Weights of a small transformer language model: 3 heads of 32.
Each number is 200 + 40 x the weight over its row's rms, rounded and kept within 0 to 999. Layers, rows and columns count from 0. The size before them is the row's rms in percent of the matrix's.

# layer 5 MLP up, 320x96, rms 0.264, rows 212-223, columns 0-95
095,178,222,252,264,221,228,176,191,176,174,180,249,190,232,205,266,232,86,141,214,173,206,137,158,216,240,243,173,105,208,203,260,191,195,240,213,236,203,143,171,181,158,227,227,196,178,172,178,228,186,214,152,250,90,184,223,144,227,172,185,231,212,152,258,216,126,224,160,179,179,215,165,285,173,200,142,184,215,244,218,181,241,156,216,163,183,185,180,206,239,100,192,218,261,255,201
112,219,176,164,306,227,170,134,224,174,209,191,111,217,183,244,216,162,164,257,290,246,170,216,169,166,185,175,142,179,249,161,208,184,227,260,264,204,207,203,215,255,231,228,283,202,221,266,184,212,148,208,87,213,196,173,206,204,215,200,136,200,196,152,223,235,182,195,192,186,274,189,202,142,142,219,187,217,213,211,139,141,193,180,232,176,166,266,223,262,187,169,248,156,237,252,225
100,213,182,137,234,254,164,215,187,126,250,202,198,242,235,238,216,150,177,132,183,242,172,155,236,162,179,193,152,135,236,228,203,173,194,185,138,181,172,149,186,251,169,288,180,256,190,156,206,251,225,168,143,166,219,240,187,147,166,173,145,161,270,173,143,235,171,211,185,225,247,172,265,163,178,192,246,288,191,189,253,201,234,218,164,203,129,226,186,202,151,273,170,219,217,212,290
104,235,157,217,183,176,174,212,226,244,191,223,161,215,247,253,144,251,221,175,226,254,215,286,180,166,160,228,146,193,187,183,184,175,221,265,184,179,179,225,176,158,174,140,158,266,149,163,108,149,220,208,235,190,138,151,158,240,160,204,165,296,237,124,205,230,279,211,218,150,223,191,182,230,190,228,229,162,249,249,81,198,218,171,196,216,216,250,206,209,230,165,195,147,224,215,141
101,152,194,196,187,241,195,190,214,133,208,147,216,204,219,227,203,216,245,133,238,136,195,180,210,122,225,178,170,275,241,154,217,207,212,178,229,243,181,194,223,190,210,130,150,253,216,262,224,187,166,182,160,272,140,100,233,142,208,205,260,222,174,204,215,217,278,222,208,259,154,144,200,125,210,148,258,146,194,199,164,163,251,217,298,242,204,219,249,231,138,238,225,202,166,178,217
109,232,100,202,116,285,198,150,251,203,238,221,156,98,193,156,153,198,251,175,206,208,195,200,219,168,205,233,208,233,199,165,244,178,205,252,147,197,236,203,234,270,186,180,207,253,184,220,174,194,162,233,182,170,119,226,132,138,180,239,219,253,253,208,175,227,220,258,279,198,236,206,155,134,246,132,229,205,213,267,191,169,174,239,225,189,238,240,246,217,220,168,212,134,211,223,163
093,155,308,188,198,231,131,188,204,208,165,179,210,123,123,237,223,203,231,296,243,264,251,174,146,168,196,180,193,198,230,199,181,209,167,210,157,242,287,181,216,127,256,236,179,242,137,258,181,117,186,194,233,256,213,207,155,240,209,180,194,159,138,222,156,252,184,194,150,177,153,240,247,193,248,213,259,220,208,142,218,194,207,180,215,270,196,208,177,220,136,223,200,164,157,189,195
091,178,137,248,256,182,113,194,212,167,219,170,204,131,244,238,175,183,270,152,208,173,189,187,234,248,226,200,215,215,262,207,225,232,282,190,245,188,263,171,270,182,206,152,172,223,260,172,264,143,196,197,192,205,185,124,201,217,208,182,208,207,117,126,233,176,182,222,213,146,160,165,199,187,294,167,193,262,247,226,197,167,230,235,134,180,222,231,200,168,160,188,220,132,217,143,121
108,156,221,228,211,97,185,205,245,149,193,174,150,112,200,222,238,267,288,190,269,239,299,216,240,242,269,169,197,123,239,178,187,226,207,218,230,207,184,229,201,232,186,211,146,188,256,231,230,132,175,193,269,223,277,187,160,154,245,201,164,157,135,184,240,200,165,211,137,184,220,208,191,246,208,163,214,240,145,200,158,167,249,183,144,178,157,199,155,173,167,204,233,178,191,180,222
106,193,181,221,170,214,140,170,158,159,207,189,185,240,218,263,165,123,181,231,254,242,177,256,194,239,164,196,221,268,188,107,182,172,182,179,221,177,146,165,222,179,218,238,166,140,156,253,243,198,210,225,223,152,215,199,271,205,188,185,204,202,202,178,69,208,191,213,211,99,210,237,119,258,264,216,204,154,143,212,205,136,150,250,221,212,185,166,160,135,193,143,198,201,164,153,223
106,176,239,160,187,161,195,175,199,176,82,212,189,164,134,191,244,164,270,115,243,165,213,191,182,183,234,201,300,165,151,219,192,263,178,269,202,163,278,179,261,127,232,203,196,164,197,256,215,177,262,140,182,123,212,207,218,189,186,210,201,205,257,163,210,165,245,187,199,183,210,177,223,212,145,208,196,175,172,102,215,189,187,200,217,221,236,246,177,190,148,234,224,139,210,278,155
092,220,189,184,173,244,89,156,175,204,262,209,196,181,179,124,221,168,237,176,166,43,187,234,230,222,178,203,202,201,236,211,203,184,136,164,196,220,219,243,144,186,164,205,168,116,223,248,145,184,174,205,206,189,171,227,249,84,184,192,184,150,234,156,271,199,184,193,143,184,214,265,193,192,193,204,186,258,195,171,263,219,180,201,144,224,177,144,201,200,272,141,200,218,221,200,214
# layer 5 MLP down (transposed), 320x96, rms 0.17, rows 212-222, columns 0-95
098,230,207,225,241,173,132,187,210,264,211,148,116,126,259,157,165,172,174,158,212,212,191,172,226,197,155,289,149,119,247,206,265,197,210,177,258,218,186,122,139,210,205,231,194,206,202,205,230,157,155,192,169,160,258,170,200,269,181,162,252,197,212,228,171,151,157,212,170,153,214,193,290,215,216,232,227,142,209,188,156,214,148,137,250,241,145,239,201,236,164,237,222,196,178,257,252
108,179,225,190,205,183,170,181,145,170,198,212,248,225,143,242,177,171,115,111,212,231,182,217,119,225,173,153,250,178,190,252,259,255,207,185,245,146,212,221,233,231,201,244,127,147,228,140,231,211,252,231,141,209,204,263,174,175,213,221,178,189,221,136,180,172,159,198,207,258,230,183,190,102,187,220,222,216,245,187,309,289,201,183,249,135,156,188,250,200,190,197,204,262,218,185,200
106,171,226,168,301,189,214,131,214,237,218,207,203,200,207,226,127,197,213,190,182,200,87,231,234,148,183,103,193,132,177,261,203,210,232,156,223,158,294,134,209,229,251,202,145,250,223,214,243,215,181,259,147,182,181,209,276,213,174,224,193,243,270,171,224,206,170,220,225,175,171,240,170,194,125,205,210,178,219,197,146,199,201,209,248,208,168,187,236,293,242,159,259,213,221,163,200
108,253,206,262,194,234,181,205,195,224,200,140,99,215,248,192,118,199,242,150,227,178,225,219,177,159,263,247,234,218,142,165,143,240,241,195,210,257,234,253,172,178,195,103,190,162,150,111,230,252,223,249,241,144,184,174,207,233,160,189,129,285,245,238,194,197,149,244,207,227,198,182,178,213,246,246,193,186,202,135,179,193,245,240,191,195,198,204,169,244,204,188,220,289,192,175,153
102,162,213,149,225,227,188,219,238,190,164,230,230,247,120,264,152,259,175,227,157,199,190,204,199,208,247,288,257,203,173,266,223,187,160,279,247,219,189,134,208,159,227,277,176,141,184,271,247,127,196,265,259,246,238,245,269,202,199,175,196,201,177,188,248,195,193,268,209,168,272,186,239,245,215,172,172,222,213,246,192,179,172,142,215,137,188,180,252,159,198,199,147,210,240,248,177
103,222,266,169,193,181,210,126,156,196,130,238,221,177,189,180,146,175,242,168,206,167,175,232,190,194,218,212,170,160,217,221,163,293,124,219,145,175,183,256,188,228,132,190,166,169,215,198,157,140,153,180,149,228,189,200,178,204,217,278,268,242,247,152,263,258,173,194,189,211,232,177,202,218,226,200,182,171,111,217,155,187,186,281,212,195,313,279,232,211,121,164,209,200,158,212,193
091,192,115,225,185,129,224,175,186,240,179,181,191,220,154,177,191,170,193,197,166,235,274,218,166,173,176,215,234,161,194,239,221,198,188,243,209,94,251,146,275,173,178,163,197,264,242,192,177,164,235,214,187,124,282,171,199,206,191,258,181,205,171,302,174,221,166,192,276,225,186,219,177,242,258,169,210,245,206,167,242,168,180,213,179,173,230,140,199,153,209,232,233,196,189,234,67
095,204,170,234,261,124,146,200,272,172,224,215,191,239,206,195,214,192,165,253,231,210,255,215,214,190,223,240,221,187,240,211,239,240,186,188,217,217,168,167,233,208,179,196,172,250,123,185,186,200,208,212,122,264,200,179,267,246,283,293,198,253,229,122,255,274,242,221,204,169,152,101,201,194,235,198,211,178,161,239,214,148,235,203,202,234,162,233,135,264,247,259,191,182,194,128,166
101,168,270,222,198,174,149,208,193,222,162,97,185,196,177,157,267,194,254,178,138,181,273,161,143,174,156,165,251,101,234,205,217,250,165,178,150,174,173,173,236,208,154,210,179,140,224,198,232,137,247,205,214,98,221,197,205,176,192,211,238,220,260,193,180,190,186,197,204,168,246,208,179,173,251,168,218,240,301,228,225,208,224,206,120,211,248,229,248,189,192,197,240,178,284,257,211
104,169,169,247,137,132,198,171,187,247,211,84,167,256,167,207,162,201,230,235,230,248,208,176,204,93,186,217,210,144,162,247,196,227,220,166,203,170,179,207,193,172,179,254,223,195,235,231,210,191,139,174,223,240,281,156,206,186,228,233,226,191,215,223,227,251,147,207,178,224,240,184,176,233,136,253,219,253,194,262,172,203,269,247,187,198,186,220,214,235,232,291,212,129,187,307,248
110,311,254,207,227,189,175,202,160,164,105,224,185,225,179,196,223,206,206,162,295,216,189,227,126,211,183,128,243,194,200,236,191,157,252,230,233,204,230,151,283,153,205,251,197,236,210,155,239,160,225,226,188,141,262,208,226,203,250,162,142,249,188,181,231,241,232,169,188,251,239,172,250,178,183,244,160,189,221,151,215,201,265,175,240,195,236,176,135,191,182,231,166,133,220,179,108
# layer 5 MLP gate, 320x96, rms 0.248, rows 213-223, columns 0-95
099,235,226,219,243,173,187,233,189,203,205,254,261,199,238,227,173,206,177,212,206,140,218,200,224,224,258,120,240,275,214,220,244,162,237,241,178,265,239,201,214,230,98,209,272,220,198,226,164,253,173,162,156,146,226,263,132,176,268,176,217,157,158,174,228,254,187,219,147,169,132,167,222,225,228,193,174,189,229,173,291,253,255,223,196,204,215,229,150,268,192,273,264,224,222,240,213
096,225,186,204,210,187,149,151,114,255,255,188,239,217,203,153,134,199,131,200,225,212,253,222,259,188,181,151,213,140,156,173,218,184,207,152,207,274,255,125,119,177,141,223,142,192,218,264,185,203,165,152,173,138,250,193,132,244,186,168,169,187,212,206,152,189,203,268,268,146,193,207,215,157,250,223,228,200,257,278,205,226,196,229,263,189,165,167,231,226,153,275,207,208,206,189,190
106,241,199,248,232,215,190,230,227,211,205,212,233,134,163,281,193,251,212,228,230,173,210,181,219,183,154,203,149,185,220,250,234,236,202,245,103,176,188,164,213,149,173,92,217,209,178,155,171,160,160,287,182,254,290,215,208,160,263,213,218,248,194,115,221,250,178,177,169,200,212,131,139,210,189,260,165,208,226,222,211,261,193,145,166,253,200,169,204,203,168,152,121,266,195,213,223
098,301,171,272,257,117,233,230,150,248,198,151,222,167,197,148,167,157,204,196,228,149,307,230,261,175,166,195,258,178,215,228,232,222,173,176,177,208,171,193,119,229,217,228,204,194,232,145,100,236,259,233,190,144,225,231,178,203,174,182,203,154,136,186,196,203,132,211,144,236,185,218,170,224,181,214,236,263,215,189,224,260,222,213,175,200,275,176,167,184,250,195,161,226,231,153,232
104,218,231,149,250,174,158,208,208,172,146,208,213,264,166,234,158,255,162,212,255,178,189,211,240,190,170,217,156,223,225,171,210,193,200,175,173,189,246,145,245,186,215,255,201,186,273,178,218,251,188,119,240,227,130,169,296,182,266,151,229,88,183,146,217,174,232,127,155,245,196,175,198,244,149,159,179,148,223,162,254,212,179,142,217,194,242,154,216,255,137,182,187,178,136,166,173
104,196,237,197,258,152,264,226,239,195,197,262,217,198,191,175,220,193,233,156,129,207,203,227,147,192,218,181,295,160,190,280,179,221,215,188,203,187,216,190,230,158,193,177,166,235,223,218,223,144,255,202,207,146,166,168,160,218,221,193,236,247,214,251,253,169,262,188,165,208,232,178,255,217,235,170,282,147,236,185,292,278,223,251,215,189,160,271,233,143,228,199,152,99,145,213,135
103,202,190,339,176,270,245,258,192,153,131,229,205,181,211,194,192,217,150,204,259,216,283,172,116,213,248,139,244,246,202,168,173,197,222,184,275,248,224,175,285,164,245,273,198,190,168,243,146,138,241,185,175,253,180,186,203,187,200,248,227,238,200,166,207,215,218,209,177,150,221,141,206,216,151,221,183,207,223,237,171,229,191,217,213,202,157,197,232,254,183,218,278,149,150,218,230
104,201,194,288,184,219,190,244,167,213,213,223,246,185,203,290,172,215,157,204,187,125,87,214,200,167,186,216,166,290,120,187,227,173,232,211,307,209,183,241,226,181,147,162,225,264,226,124,185,269,168,263,202,198,168,279,203,253,221,245,175,162,168,177,258,190,203,167,197,216,181,169,188,180,211,196,215,237,231,176,270,224,143,177,219,165,194,196,244,185,266,223,218,153,149,192,193
103,215,238,183,177,140,183,141,241,131,95,177,185,206,189,216,172,255,185,192,264,260,180,223,218,123,284,217,197,193,209,178,188,247,159,221,227,220,151,213,224,140,213,174,166,225,234,165,213,167,218,177,166,199,221,140,193,240,238,138,197,187,136,186,166,215,229,208,222,86,204,160,122,223,236,246,185,186,109,208,219,227,225,217,166,198,227,181,212,241,194,231,144,135,95,189,178
104,173,163,260,215,216,161,147,259,205,257,242,232,206,227,235,183,220,105,255,190,233,232,261,187,222,240,239,250,222,177,231,173,185,181,228,162,274,182,156,144,237,148,136,147,223,208,186,211,146,177,201,196,192,252,228,227,221,224,158,189,187,147,206,183,235,186,160,124,199,174,227,157,245,205,177,258,253,241,276,231,202,168,191,136,182,151,223,262,155,152,198,144,222,195,185,322
097,204,258,170,151,219,168,256,173,137,196,215,208,159,235,196,147,64,231,238,216,219,196,193,214,231,236,150,177,202,233,184,228,181,138,200,203,192,150,267,233,265,216,237,177,192,136,194,182,244,101,203,156,280,178,175,167,158,135,254,204,213,207,156,211,192,183,232,260,271,220,187,175,169,205,212,245,170,203,163,169,193,115,201,238,300,244,183,220,217,227,199,137,164,196,222,211